From a checkpoint of a small transformer trained on Wikipedia.
Size: 9 layers, width 320, 10 heads of 32, 13.1M parameters.
Each number is 128 + 32 x the weight over its row's rms, rounded and kept within 0 to 255. Layers, rows and columns count from 0. Numbers have three digits each. The size before them is the row's rms in percent of the matrix's.

# layer 5 MLP up, 1280x320, rms 0.0568, rows 1062-1267, columns 128-159
110:113124089134153121109125144080219156111107179139111123115110110092151131107168200191166127119173
108:138111144155137117136138052072133141076134156108115084147142136115171140118112177156111083117150
098:145084148165127163085119137093158165121120167156150152109144105116148109141150198121121116155172
099:064179145153165093112141079134108158124065131139102085113205100071110134155114207136108142126158
097:123150120119111142153061128085171147097141135129146052084138198094150108158096098094179136101200
108:078149069075088092158069081104116137152098145153155167087162137142123116116118167085144108109086
069:121087089090185162121149130092106129121111113141065193117189080150109153156172167176075069127150
099:116110128152108133107089078081081105166132087077078136130076155087109069120122134156121199126162
105:152164121151096124141055114089106137115100104150126112131116178184083111056178137127121139139138
108:176128102127100150151099160123114099093070174148103149155118120155131171139142121144104160176130
082:151113070113085113078126073141086115134066123155171093126157074177164116135139091181166165170158
080:103175099055127105108143075112142080098120078098156051131123081109159089173129091105041079131119
093:153118131119085157133097099098124114103104111148170183111109027127162066094179148105129057158171
108:133091141104113121051134139093168153197091156165149078067159186155140136149085126081172079168098
083:174121126100168098151080077155125050144121138110119191113152183226088125096139151130124081146136
074:163116155157090121085104104152141111161125163056083122100135109180123134091141114141149085137107
106:136130170149097181069062129126142144146034158133073142067139122147126131165138166158112124177161
100:108112199127117079039160075120115150083076163143120151143153133196162046145161102144125053136084
111:132095112185179112142148143102180131128107137182109119105115102164124131150125161141091142133145
111:118140151122156094110079135124119127089119122148149123165155142177162122134120110181130171112166
105:137021143148107145085113147100110172120088061147136126124128098091125096113159171139162144153121
095:156168134144167127143109130085136118149132071153151149089141120144070050135197078160076177136136
108:103097136165125107088129112131156101155093180163113163085152150104109114109178127103098150135088
100:111139140099132111103108141079143140103120165094171113131126170136095143123172167172131138144137
123:162088090099056132153078094148137120143137173141049131078190084158100074103113149153149127128122
110:176154138153091198127154153131124146103139119090102079100116107150126104132192128114149132135118
109:127142126069098140051152106102146095126142122129130127148140114180113120139137099081092085100110
105:171134155136108177117090176076127152126110138163144157138164114113132101113146152104103136187100
091:123087051133061079122083150115098145159106099155120141149163136128159127114166078193145097179110
102:109104134137103074097189119071111090131090151124184078097137177114145126112118151141032101130178
115:122136137128137062123171101146109150123131133087154115128184086158122139173162156082111081131119
114:142141077114152138094150138125109183134132137136121163086112132142142165096138139122142096172115
120:132100111121101055143146131100105142097138065167074137108145162117107117091158171129048096172147
076:094090163131100114127126124135157196088108093101105189133060207091110137135120092111109179100135
115:117136121125114082094092118142161168135139200107141132134181073127115080086204127105154081156137
069:062118170101065123107107111128200129116151182112196108104134167073133131175121152154139094126102
106:208121122152140126081132143148137098077106125102142171138145083159096127084148117167072144077147
114:164118115154129134113083096121130178127132113124119087144113035131158113065142147084127103061131
108:141150131106116118057055109037111162124127143172142132145144074118138131087137161130099147135132
081:188134093162184120095131123126119180135141106144159134143066146159122109082156155139118100107103
066:144145102104160084160131153105166114080114135138093144081169195148125097137134129096091124104174
072:150193107048126178146101094114117103111101111154148119103155141067132141149131108058049107091119
105:092138107106039122127114057134114147147105128144119078112097138134146176163158152127104139117153
111:142116121117122116123107129059174160125136132045161077125124080131135077068169187132124092153104
107:195142083089118110130107174116169123123053172172131070037097108106179118099136157125152102174085
121:116097062116076128100094104110160141106167124091067053141088139216140127109092124125112078128139
078:157124109076091131122083112170094151200120172124129114094161128152175082096132139204121122201146
089:197109090127136074140132118067166083113120132098099154063088145216117060110149092109081086137151
108:153095140125112195113023183090126119118136187155128136093176083120112123130104126090138134159138
112:138167088083112162138175073128192168135118090138067162110103114157146135079147100131083107167103
109:126184106130115129134075121145121083114119179055136144088188096151123116113111137164106094091162
086:126128090092146079115146106106161139160149101151138106133103162068143086112189188151124140151149
087:195130119124148146111118099103141143124078185123120134164134091156128106107113136159168096199098
101:141161157129170129070146145113173103164128160161202120090175163118139118170136117132123088192148
103:153146131136106119130075090111159114102140143065121148105152141180099136146157105117137110153120
100:177122103091124085087121075084122049064132129125148147138154108140145141112121178109146189126187
101:160126138108172128108111145117144199060134102182154119113160119137174118203096111131164052158125
107:161110141077150167132082086117181106083171143152153100110155099143145116132143148087139120124144
100:124103117099062074071129111139131136105129179133119149126189140210167128105150141088114110125103
117:155125104139095140106110134174142194155094180142175156086120083186220136094172107107105128110155
096:154116149110140123143110134089121136125147085072142130082114161138091185133105178117133088123101
073:084092130143105087144105071147160169119126135102087159135143115129210096089165140123121114141196
112:146109081148139138132080137148163143160082117134051156130090098159126101120178106151133111098099
109:142132105107114120099140077086125172084129108079091124114124132113121125067098169137132125163176
077:089140148188127187120116139107100184104134163146125193129146121105121170127139174127104176121137
080:152150163096195114071173104075162110126101183070173027117158097135179105099103101102137131175108
116:156088088121043120127120114107147132084062160108121132057124135167137112101180157137126115121123
084:138146151149105112142105121094164073084128124047127132110085101103141074099128168154102163118102
096:163118174132083083122147149141209165073084100107104061084103164097105075158141152110043084096171
120:082112163127090142120104097099185075088106177120121106142120145114120152123164154170098210098163
104:146154153116079133125144100129211152122092111128120038128080119111110132135163144129109205189158
104:136176134122069132063092038106113157110085138139133085149152156079144153129140203079182114116128
103:109097148128050129046127117084113148132092130132114173103118132054158150114170119168130136127141
106:106155125085128145107154149125172086123152124143120125045140147131195095128091091132106073108150
091:167082155084094083094091123140166145127096105152188128144178117170180159125125133111144122140150
115:146140117067097145114125101140185187115109154159116142091103156181178165182158129137156103157150
089:140089105150054087123132108089114108103120123110132172110126132163153125107125135115125089167152
120:115150107098113128086146163112162181115061152123065066056164105149162095105110130107094087106099
103:123125100076035121126117122109130121164109119129106115133118132130130136063221168125167094141074
084:186191095115125084115165144127165122146118113128131025132130178107127122092122089157095115126135
106:161121134105108155105070121116095136136105119158103121104144112186126135174109100151086069108072
100:165203139137090127088104165138144130023115140084147122106156136177132131162163139110067112160113
085:179116091143122115113065132159117126138178100112125113090185065129156121096163091102128151128123
108:139146166156135159123118135093216113121152126110150093105120138156085104179131155074121127132140
114:152120138135173139119118140131123192115116167148153148175117084139191153117173135140113132143122
107:112140095177119138115157147066152112182152128130106089052114104170110149144153141074078147127094
100:135112152136137129068081096086208085104085124129109143094140144116107135087139135080097154121141
106:108054125125119116114132106151122115101103137143082111106149109175110097118180157133171151150095
105:149117097138131147149127122177139068103081133157071125091149142120120104161167144131181141161116
112:204171121075134123101112140166153178114067075152164172072079130159190146135197109167104123184146
099:098112149195069104153085102110153154081045132139055106058125134122181107156128145186098144105116
109:192099090134100146115095146108119119127118162083187073120140118129162103094147123128126143151121
109:111139112160016155103110111102162147146103107088110097117109175076103107156088123131143116180202
064:106083105126101135098106153099189131134172182170175117162158100054098138157159137164102161154143
094:114156183112152139096128098104135120151106121140089140163110114135160120093110168103080055096091
097:116080122151129064098125131175101187073114059130088097105121122144100151109164175131033183135251
113:124124105098071074123121097063160165081149106142118128120117116152162070162192161102102124125132
082:144194069055089138159090092113185152064139226153158166088122152087109134151119144176129181124139
107:124123133118027149168085136087144097126126187099108121100142119110105136102152194178121174189137
109:151110118158132133117146178095134116127141098167120124119116101160137111079117165177074119123115
114:107122099121067113133148104096116153111098162123165063089140169169171096073167173168083086093131
099:146131113182186079115107103091118149093120074163167203121151120101149094110088125155100118138159
107:140142133130158126121164133116151184087096108119198124090132159123170075096186166172130071211126
101:143089071094068085120159130080099151107097119171130129104070152103105108148196094120112124127117
111:126153134092134149080069114153178121121115189155066154146177079185090127118204117108074136140130
110:114073097110067124140080180137143069117114118143174119081146138099179143108149057116131094176160
080:132157106113130186113081090082143103126127166113113061098137103117196152132134164129163084196116
074:099142142152141101150142145118147128101080189124113135124183195155234108133124136181117091118126
096:150135131096128121145104155131136098173098121102132074113151140121115084091190167158106088116151
114:112124125144113158084148089105140147147123154143160097135089112180165108114149198109119147161124
087:137162169111111137153112067047079139106093184120164107157153125107137148076149148077154190115062
108:165128104109141126062122118080098178091075133122122105128159107192115143123157131089134113144131
113:164122071172102128066174075138149139119095135127131117092164137115126101100127187137155069154125
118:206142050107152111116153148150128117080084122101120110113077083192073134133173128057105143080120
107:130133101086085139102030090145091106108131136139092121070136101149121124135196052149169145122103
111:164110195082075153102097142112159158045116145156116131093187114131114156124201156128046136101180
092:182200135131062105089073135117136096112138112124143112128168147144120135105235156119130107141111
099:176168087134126156121161097122147112173116124144134081049156125222098125103160141102122135110172
099:136096103106167150134106151089149080171148154099150089104213080114085083118132139157118171101146
096:073122071120135087155073107105136170096085126096139090110119186157162124151107118118122123160131
087:150112138068115133138105184111155119071088172123133130126150131164114054115169115135080114174067
111:110175118137092116150175148112122117131068156098066108116090160120159142138145136144124142117146
071:138148135168148099112145096156108117144031144131093131093193121244175099117144151129097093177117
096:158119123122199146096080141152152172088142125125173106105176118096178067102113109117132091113119
105:131130104141130110122122100135113122106058197135132057125111122162161162113178108156119095102162
106:184130110142145100133098111055194114145161135112128014084142149161155122094117108149086106117121
091:118073093144146118115120178164088160121146110120144136100130135146133179160138198146106135097147
111:105132159143131056119064121135186101097141090095145098066114071121163116158120147136103133141105
097:113068074121077064097129122126123127109134129106142110098066114116153141121184151136124119109180
110:144125141052065091075112151144155147162108117098167132065170131141167113090175160086077111085143
086:151124163108093142153080117138129125142110082140169129131181156119187108101162148123109170079186
087:058125106122171074141103174101148105123072115059137141089142091132192094155137137128148135146138
110:160118125117098134099072150093213070065141185115107153112127186148109153165183138092089120153160
118:159153076058141155128132116136122124113034164149179150097144124173129140117209105154153088163094
109:175106052088138158165163146159164143102101132096118069136133093148149117135128133127092076156141
123:137127164179107119053141126135166158150164142058186077104127153132139109139161169120124087099135
110:156078125172143085142131121139153114107169088119119101123112126132139111106128151112146115134174
070:099093193117113161094145153089182085066159125094151115105143129101129062138093141042131124102076
123:080103162133121073139133085117205189098125158081071120088133144109199070083188167095127130165106
110:196165136114137172156143156025172103143092151112127107130162139142112124042171178133150125171132
100:159104116140118168130108092134215161084119200121140105100141073120126128145146137122094160112104
113:096105183125178115099127150167139110078112106136153130147088148118163094154185081140128184107110
104:047082086149102131109087125123136161119152110181217099122194132144134112136146184111081095162140
109:113094091094124154130155147114148135126175152159133118110182094156138104149135162089100100115114
063:075128121119119082153148115148116145103067164087147123140172153147169130103150099125176060168072
093:119182123071115118125114102092126169151180112066083100144127136081080066148120182142127155120101
112:089180128113141078101089122177153207135083137080127136142134129189127146185221126121099060088194
088:090108109064142064120101190140112140111098104157137063105158187150189141183155171118156134142136
094:106049101119094121151145095129176179143146105110140151150099096074107141126177116133139132137108
098:173153070172177140081100121129152155107142112119173184063128119144187135112121115147127133112137
107:139157157099136115090060132090151140106110108145104146080179134203123097090142165113134094120093
106:134128072117115137100126034137143168104159138091128111077122127168127157120155115125151168169138
128:104140130109149125064130140090170128060085162129191140107163070110106112125179131109121140194148
099:179047102058134135122157117064141207103123092166158142147120118175153114136160163176110090158157
109:114128078125113169085142133119127129132135190120133137113107159157150123122162127129111128166095
109:142150061085028073062095068142112116099124125180136120085137086088162147143127126121125092148101
094:108125102171094160146069108137108111111079113140151183101096170109121132085139128173112175125195
103:123078146138102150176077137099094179053102146168118129149119118144112117061218142107110147113123
096:158138133084159138067169072095123136154122082128139124160097074103118105142131190136107093086108
068:067137131102139056129091115124137151105149134083141184153094154107101148133138127115152138126125
066:126137153178080202096150152103104125134167129137164048143117138088128100127106161078048141108148
096:196080090108069125088153115094102203145087132146137139116089126052106137139219121142145141186144
066:139176151107164176148087047118138141111071138155141140074154172150161133103145100100139116107153
069:165097087134079165118092098097162136104050153162166139106104119160177152176130060127195134176152
103:111099152124090118104177147127114117085078183106125137141136156119146067150147092121044147105080
064:135102161141128122112125056118151124062158110093164116135090130067058121184126128150124139147143
100:118123114046130166081141142108164131075072156131111121096166139137105132167110164108118149137148
088:147106123109127225098093081135107199111072104126177129142110164105163112088142147110148135140097
097:076068094131081139068113109090161070155139143091181040134099127102112138084164093083130183138162
101:116178150142113114094093142075164087120091187067176128128134179113132076132103144119121125190118
094:176088109181160134075115163173173148130118125131119128049132124125138146143171139176165098162161
117:146093128119077187098036151090124137081055123145130143119156157152099119119166091078167148128079
101:115179162143104106161102135194133129137150127127111121136189104125141117097128132130184175205137
116:125067117121120116078106114139145136090086111053132124056108136164139099157138187120056119119165
099:180198099125123141100129142168155107133128115173203080124102125120134110164126098144138068097115
106:107105139135127162105134188123141173170050115153122100141143195115171092114133169106214094172144
101:144093103126117128129084128171118143123142125135058107073154172155153148073161142180120152166105
109:193114119123080087103058189107185170105130088155105084069132214125112124148145125158075057128149
095:192158064129129090106152159112115162086122129122163104140160123152116109155119093193134111132108
067:119139091171121107139154082125158129158076160116097090119106181086110129076110122140111132152104
102:159107115138136153149152150121149187145089140064134063107176157131143065069100172141118194111124
107:067129100136109191110105123114138135090141132158172115087163140159145167138164113166104098164108
063:212133197196122166112135146101149104111128123108095125104137131165117077105119170050074146082183
108:148060130128103171102159151132134185098054108117119105116094175148143077120177124110151141143147
117:132083109152086166129148110098158137089123179168120109133099101114168110093160097131042112100087
101:174088128143129107133182123133147163128101164083107078119146111110098109156098141125108132090115
118:121100197109163152149057108063151107095125142131108156096099145108134134135174131042131149092158
094:089124162128137079094069076102143092142140147091061114126136111111132069142125151103089130118144
115:116110121074144101120143130118131156188084128131118115146147101097099110130225146140126130097101
114:149117128129129117117146101093167185086156112105058185098038090141123127116131210140153120176205
089:158165115090116096123164125096113109117130132084119077171119122184159072134091103097144036156139
105:160128190123117170124117126135134143142142142095128101070148115175132117148130225118114142155120
099:146149142098136132120099174156160106116096112094100109113131128114167112115167152171059164110127
111:127150078125077119121139157150157114131120127143086131081144189088140106191195143090155162124172
104:145088092100163122110113105104088169107109145124173158138077158160099081079135148163153122127111
107:120086111198169065140080147127148180105139129080137104071113104093140081135160144138119109147140
106:089115080122136152117111110097146174144076123184082111119126058143217153072112149140128135101143
086:136138091098078091086113167146151105140077092159159120107161038144128129129169161156127136165098
100:118094128195116101106085103135101127118079086121154104128119109119107120114180124130120191089151
109:130143134145070111126152111122112129129064112163112114107167098106129083069214135102094116126158
108:144120126117129154096135129080131129082097189120151172125139098166133165145141145151106146144116
102:130138097127152113163077151175113081063148125079138105141153099168116162161157075145145191144198
093:143081143118112086119132168145148122142117122126148140126197138114114084108107146202115126128076
081:132143120124117082116108074181122161160075162114193096135146142118228136170142102142095153208110
104:146138038144059192113162167087131192138110152168163094095099172108128123113146167161085137139147
072:167176110143134228139123056114114150163120136133178057123100054127136124106102158141090151113091
# layer 5 MLP down (transposed), 1280x320, rms 0.0508, rows 1062-1266, columns 128-159
110:160186093151162189133105153073153129146115110127115129115129138100189136144194182108117084133138
116:087181165100150126108119102111136161135139144110144069105182119186090132150115098103080128152175
081:129139202065094122114123088126095103123114155108096168143102148141081127164188099098112075177131
096:135114156140130132109093144109111113091114132137133151133105092134090088070214095173163099109118
103:129176078124157107113163119205124168137140155138136128165146128091179176073120116077122125075139
105:107099154183137117162110146062158129088102112098177154148141193169133185105134148152063181100068
084:155106133111147185114118136100102156125104212126149077189157131171121145178078123187140123179102
098:149127185151121128116097162156125145164094185148070144174103092123153128087127126103176094129104
100:111117124070096147219120096083123104197144109156103118141141095099130191153109086070113108131105
107:172111159090130082113102133109135145119148165153122119074118113078119120106123177122122095179178
086:146165164085140102216128119136182097145139144090121096158087112158154120126172102143113073096138
088:185139175200146097137108095173145090097138065159134142121128075111149143169214145166095091164101
098:116076165131169137130092114163167153153148146091156121129169122090155107117126106090071137115189
110:138187111134085109153095117123145092109155082077176100112080133095150091149067098147100073104135
088:098061145156125142143138153110103153116112095219140151179173132123166084160150170094158193146164
082:135135114128126145182147128188139101176132092129084088169141064117168106124124157154115153165100
109:076101082128148121093134091103151161106073124153131061114076095137119128103161097123122101149124
097:160173139158137175121092133109102121135092151080159118099121094118169140148109132153155092127132
109:106158076120121101121206107101100126114152129132174099137094105078062134142132134099085162172071
109:181173170176081183171110184159176117112134168157103154153188145143077086128154164114120131103067
108:107119155142191170147074185106129111082142139115123099100107115134114147152145093131142115132146
096:124124069110155138079063124118100113112137157092192116156176098097179109116140088063100092157126
102:149132185169125082102142121127069077125134194191142113094152148124106119180122116135173172075146
084:093165107153088170108090104116122159104162112113163170160151145115070137141098145152116144177136
135:157137163145093153204143138158169179105082150093124098168120097163117112143146147171147116171116
108:078138139132111160142078143130088179094169060097099154173202086149173110099097124154144093175145
115:147166113137063133093079120119104128115147090095112145137067145123107063120121127138119089077124
082:126107186137082106134132109101156145105095135123151055114135134146100147128168115118100142169094
088:103139180097105149146081098128091118118133181141141110178165102075222134101122127112072150118162
096:078136205159115086148107148095083137102093176115128183116193174061077090097143136181102097125147
112:141119054173118188138101146084144137120136085196114130078131150117178100134075104093089089164065
103:091151177092110123189174130088119149125124204093073110111092106202144119150129107154100112132174
148:093052176202153134108147100101109146115112139122080160165136088176181040119155113158158149163126
086:177086158172078110105094119131108099145153114130075079147118087196087184114123171166153118147116
111:122120092099173116172049114158150156124109103142136137118083083128117126111156138137083110125097
083:099087184174095123099106179200107134138143128096146154194128052095141116149094157113107076138073
104:071105120178151092171102116186095122140097118156157112116136175085094109132063143157129066135121
114:190127143071102079184107107162159154102092132083168141106121126139063201077094160175118150138129
105:117145113108147155122114154106162121107147131192177107103145105157058086093114080037120137152080
085:163164207074154148115151163110147154112101133116135198123117093066153126137113117083142104100085
081:164143109145164148200181207070103120149114172127102146172153116173115143098100136143099095070101
089:159087234129119158130140162130140108126129173095102042153139085115086161124121141140060143149126
101:128083086155074120125062125177165167120078136152085136123135135164145140141139139097111106143130
111:083122112150216126177175123121142106149168168143136115114165081148111117086107059182126130123203
107:126145141111138106142143119156110163132150180175092157121110127123134140083100077111077150086108
116:159114113128142146127136067187110153085123143098110111125140133144124149074091154124119111110110
091:127104114159134133118092151147145102157076136092097108101067114109132160093155210120135106120097
086:108132178149109114142123148110116173101160116121139093199155097107140139140110171139125160183112
109:092079171136155129131117171157167147129124126154092097095092083140140145146114154133156155085185
110:132125158121155102113084117177066119081165157157189065104226135144101082135084161168140087090115
096:108117091171140105105105121132102101155145113076082120129128177162140067121107131136165060126161
091:109129124152098117104170072092104173057106104126175093129151160143146131124164123121127152112076
085:169154137140104118133151081141175139083163102161116055170224145109118103154129062122118115161137
096:119108199135132131173063127142134127160155158133099122105125068122163164121197097117166117129168
099:138093144119110103112145173050133178160094148099115167139124124142135115150079081109150098130131
098:086153096144200123068139153129138147126106106160082117130134153128154136141089184138095134063062
086:170141161095101138136112116132096116158117152104166174129096136105120175125152102122135098105100
107:166126164107057102125123151143107099145131091104160130119126145138095146138155147154110169111104
099:142119119137085141139107129067146102110117166100151172123185151148094098102108172104112121109108
116:138106155166081150199093153140146157143094106191098122092106124154179126081135142141132045132156
102:130058159162178139157100123100171107127170119076164086116139131083134134103089102140142072116147
085:170117153200153131105121191087107085160156120148098090120154122116163180156073140170155052123128
112:175131084112129111132115160148160136106141112101105113133166136145123159108154114143165151102109
119:118115106128118087140109073125141200109095116092114148158157094137153142125105122125086125154124
086:175089161113159131159091156146150140107107141089150097099149155191067090128142058176177124156175
096:151144149101116090123130152096130129177126150130114115107164141174093145151103072144140175152066
118:115114069143131123134123119102137167129089099107152110176127115087135176160110134073194155104155
098:116104106118081137134130109143139069161148107134136145173098063123116193187089147119098126143129
103:173061182134115104118158133078090149107117122067136120133097109144097205112168129086147117115087
121:166178143106147148105152143114124127142156098125095119147130177133129102134124108113153129173144
090:087085126150123122124093102070074074115101130177143145085115095120187050132129125103145128096137
100:115115222114130106151173168158193103125127077120138096158092108132169136102126104126100108118132
102:120103119150119109112150094053129100132159107063104154110145145189133173147196120089195103118161
100:165109141134089153101112137158116118144127145140138105178157141170110168098155121115075132133087
091:086153121124198110122148141125139141159081059124136101129101160113132096144086094156123186110205
124:131154134137168140098108095118148136154071136149129148093141123140178123176135121184107101159146
089:129130125126151125115132145185084114107105084158086140195095117092139099148155139115112167075116
130:139109124137135108159091157135145069129119104148127164137132142134111134116099068112094161113107
103:108142087117120164108111134096122096162078137139125139120170087101148146112075106150068061161138
089:137114080144142126144145114151122177145082154162113105094081115118130119156138116160134126139099
094:047092151108152118186089093141068126189118138136094109102160119162098131159108088086141196092147
081:110129112122105135098170091116072160128127135141158133136080111086167178104092123113093111107128
087:143132156147131123132156114155141094094134126194149178098158121096098105074118098096108096168125
113:167125179098132085159201134097118127113146211082165071087109113125111127079141149129147143171106
114:112133158137083165153115133136114122137090116121148103143182156130198167130117122106144100179119
119:132101063144170164075086132124107177125084169138095141079128077179160161098172135136171101171105
099:133165140079162149159108191158123080147128117095157150116054085136143179097103102142122126095076
105:178108055126091148074127175167157174141034125106159081140107139124174123150189144066162130108120
106:131135063123154117143074112087109120166166097182121116159128172081080116174109102146212138061145
115:133186147105176119182105127214084115149127113065163108078105078134076087087149096132087169173127
097:123142145150139154141152123183104192105102111141098132196160147131155093133130127137096044132092
104:114124070115107141114156128105117077129148179128147097087118082145098140180145101100168103112145
109:189144123112140143101145084117107123092139131109115118173155137067171119129071136117140104138086
095:101106113153160131119129178139124152178144113154100166157121103100139112110103170107152180134065
095:113136092124130135160161137144091121106108119107175121168072099111124148100111177093133208120116
096:141084123131122136109136127128124126131134085102107153170129059077090085119161103083153090114151
099:091153109161157114114150149084125085116152113127084169176079082129146093172129155182121070186089
086:149096155176109176112178123176095066117148087140096118137108079128162118127121087093163185132102
107:113177109102131111147098115124087151141096106173133156056137142118179155149105190167101083109059
102:096155134138112166149156132137108074166172151133178111135119102127141097103131167151104103140113
118:134095133121118152130128169172152194098107127158163101089159138160142089117129187151111096124117
101:137143150116133135148055119142165106068207189133123142167117119138124078165135131171130130086180
109:083079152103181165100095117180146081106111131102127149166161127135160126147129173149116130139132
098:136076208100130093133138105092131085100123111123137143145183131140152115138180129097070195163102
109:153162121146174106122109079126156162168132058142115152156142158152131192136137193112095118102128
103:099093071128053107119109110104116111151109118132106130127179129118024165131142162144081057163158
087:171072085124114170148149158180078120090113143083129088114120137157127127079109147138102144138132
083:103103102162102161101156152039096107156113090104054126155161090098114126110091146136138154041090
093:145151205110175070193092130147126160089107163126141154072119118135102119126101111100209121121139
113:044151105132158093132102106151115129129109108092141105105187110126123135116108103074077095146145
095:152124098143144167102154170206186123135171064148121123080096169146129105124153115159100086145186
115:104111122101125115142139138171167129127123102153100155139111142088129157154142115130155148112129
096:131103155136147092159053125137084154072115104120202107038079148149092163153136117131124143095035
122:166148083168193086163141076125134183106124068156152090148093135094069144099163134130123191130135
106:116181152094149087109149105108071148121039110107107132133098115115138128099169106167144080134140
111:121141114140070106154063098132148157167171105134118177118130122106147161096099090144056142146090
081:093141139120078129137179120076076136084094120158134122117151134105092089138066101124083146156089
098:077127131123130112124075125129122113078128133081115148099119101120170188150228152147172173097144
086:112130141167152114115065102101143090134069117062084137134138093099114163125134174154137105161150
086:110178086117133134120117154098180184077098145117149159105086172085119106114122117125085132129108
086:146144123084128120098143135136126196120121149134034126152115115148135123132111140183102165089199
103:129079102087142121135104169138099081152182145127091149098114128107138107121135126210113135113105
075:085102151097183127136125157141141118167083098130104107113146112134100104085122185087179112113117
094:134166088084143089143118130095102117108145092192131118138049119124081123114114161125084095163100
102:147172211100131124122115131101154123119092111108164166183119101188105188164182139133170106102079
093:106164112102109142095173105161085154212096161064177160176098127159089161109142165093111129168192
092:107147107121167146115130100080186121115105171138150125176152196134180144122108069087124147167115
097:102130092146163113155106138123133152157135194075143127100095070102209095180119096091094093166125
092:119077177107073109157167154142116160171149120191116101115147094161138127125122107121156152115149
105:145108158155083065120103111170147087147085158130121129105117149099168146142164099166099118095126
092:143132153162161119146102148098136161123170170132187108114138084118067098122176083160114144140119
090:143146149138167133160195160142125106137111149157127150100064094173130137085123151153158133105078
113:152085076099106146161148074152133113133161117102150087150186183106149097143141151137164185159113
124:123181091142142133112188102103100105201160161072203127129142126108145109141115196162153090129125
104:117119132122088157148180071130075133183115068148126143115146054144110169128109106110049140127074
124:142145191151106143105152145151168164094114155151123107185107113106159181180126116104097056088172
115:194093104129134129105129176170161088158110087073160131133157170141121127164137182102105144105137
083:121133112161059164138130153159104173202131106132114111198096061153161150091108154132117123097090
136:107130121094131126105104088129166097146141149080157143126134087090132132133138179135094097101106
081:127174150126168128131143131066134133126108126171096163111124126109122122107154152100141098152136
093:119103163166127110092189111105149086100143084132132101201089107113108121135133087183155103142089
105:142119131174172169105136118176131094126123124185080141113172144084162130137109158063082073180112
097:142171119091132178138205108089127102141151176146107099124091153138129112146173144097157156102147
110:179174033137137127124182160118061131101146129111149162155191111129093092078131160164126097097129
083:107107049140075136198201173102084126152102121126090143137138085184152161094092130144139127088084
095:138086083145143129167075155117127145203198197091113103181134143148099181134122142123153116149131
106:131126120174137102140104126152107120205129130098047152141132118084102119161166071114061097107137
088:086148156143132127108194171182104128087156059097145171127133128170081113132152085206144139106117
092:145087103149124088094150117179147092073139057149173152126074176119174183106191157142130150167190
092:080155106114125143176100056101104110089155116122154129127143147072104136162095128137114148041175
110:095092116113085119171133145086064117122119129104138132159070084143164136132125119123117134133124
121:144122121118078076166077088081162119126155131164101114158149200152144090103124138077141082134066
116:118124121120171135147135139122124174138125144158180113121051105140167172125073148119135145100135
098:137144114157084134057078152117104083145133117132083115138099108115135108098099128088176132067153
129:088112121162128135123133127132131092151128190080130105137098119107185012108145071113119162127165
101:077146172130091144139115143177103131117151116105150112176118121076131097121117093133118130152114
092:171075119171166097142106152119135093140107102170091138147149153123094119199151132137173120152176
097:099112162157108182137100128118127129109107107106134099149171145134085172126125088137184059138089
094:138122099133102140161141135093103125150168135140075150092153143121122087134065143133155188146083
085:124088121132072114128101170165107135119200114159176129167125131121102174133188172203158141126152
087:155131121210098177098168164155136143178136113120113118144138055164157163122080140125113129072075
095:131107128114159099104175103153107098126124071095131086171057095178094116138116131072126104113127
087:146120098111103209115132186141129171154154111111056219132101082138177150092152103155171162084111
076:108164125168132133127146145129120116132149117179124177158121105131146187087102126143119085119085
095:098112142164092127115171102126127090140162122092192104147158102184164156107186134080100103169130
089:113162109154086134130132158144135128142153120131132178143122095128112161106085127183135132132102
103:144142129138178132103085182105105151127097146066174098171119092133116186147112094108153146164139
091:121114097166124178139136131154120121148177146166142144143117137182197143101132079144120130140142
088:139093157111074104144088135091041105116117166153123179132116106176075129124102097169131139153090
084:134137164153129137117119142108180123141087165112109106134125184107145118172142117128136083166152
086:116122142152111121156164126163175201101099174122147108133147124049120145134109152142110165126127
114:096123117101152108102188127100104135115117109131116132113097129115157091140173127177083117114159
105:089149081070105120183184118086131114154165140131094178089086147173132111136154092116114108079098
125:120103147104158173159091141172084157109111178144098112137107123139110077111118133125116163157154
089:117125139127162134153102143090115141106095117149130181088152120104193160147078131089125127135115
103:117121112168141144144096153190118118092076192139143145128162134152084068116141084097140108096141
100:085135156130045144185135034154159183173139159124122078143138120161095235133132126188154092160120
104:131144108133119125152182175132165128108100098102123125160153102151131157152187090130165096137123
091:122159123125159123147183096101096146108082155162183118096105157138141161144083145154141155121121
081:192044205150154101143090168134114146140171136121108080083164068165094062154142170146107116163135
097:098142133098062125110103102129134089098106092091119127139110170135117129129075154106152095152139
097:140157132118134090113169129082163099146111140121175159127160151109136096108146113147134123192182
084:148099115145099204119124142136119112172169103106096172127078114161141109085117093130139116006088
104:170058181147070140189120124154109070096127067134145116169106127116061177134120100143121072150149
122:158140169113134145098135076114160151140075124134141066175173096124131141176138083079114115132105
098:129147132118098141132070112195150129144076168142134191124137141128134147155146101065131127091173
108:149110171086100115097153130116082110073114147140136085120057168133147081090123173154078122158112
084:157151059094123100178173138113087166115154131179127143118138119102141067104116137172148140104122
115:136126135160151099132125192118140178163103128110095143102084114133159097096120054143108127111158
134:128117127095167082165112116117181158159168171089138160088089107126109138093105185081133180130187
088:142104136124131121120087097060142150160124141147126176183141108152063170157127186131211117148087
101:138124185095134120083142162132093087126100147127105149147168132163098072119114115131157095115096
107:157104137142181135125166101153170140170161088128126121131129129156150148117156095131123112132193
111:140155127122171160071167131112174140106106081097184144153107093141097113135104135152103162161174
096:144138105152120129151169131205146154172151139126147118149071129100160156083100157164088183156159
110:180109105143137115167086173154103116149139201088114139114089111126137088099091137117119070151167
103:087139084126135127135158097134143096057141124119100100104112099089179113143123141147151148115204
088:095148181108147163178134071167119140101130140082133140159121139111158149109143163120122095155160
087:154133154084176146142106153091113078122127136098086111153109108144096151140102121081096088105149
106:062090170150112136119161094150172135110060106104126155078118098135151100187149116116063096156218
104:129148112077174115152102116090071202185121119104166129160071152149160127112146073114151172132125
089:141155162042131136153107163091172142131080163130093123209119120095151122081112195101151090132139
092:135181131136118166164142104165111146116150131114114119128097095126141161132157128103130123134187
080:069099163130140128142142091085075070077147134138111189091103123150116156082116133139127099125127
105:081105161118125121115125074113082090163132129096208125140155079094152091118114139095136066071142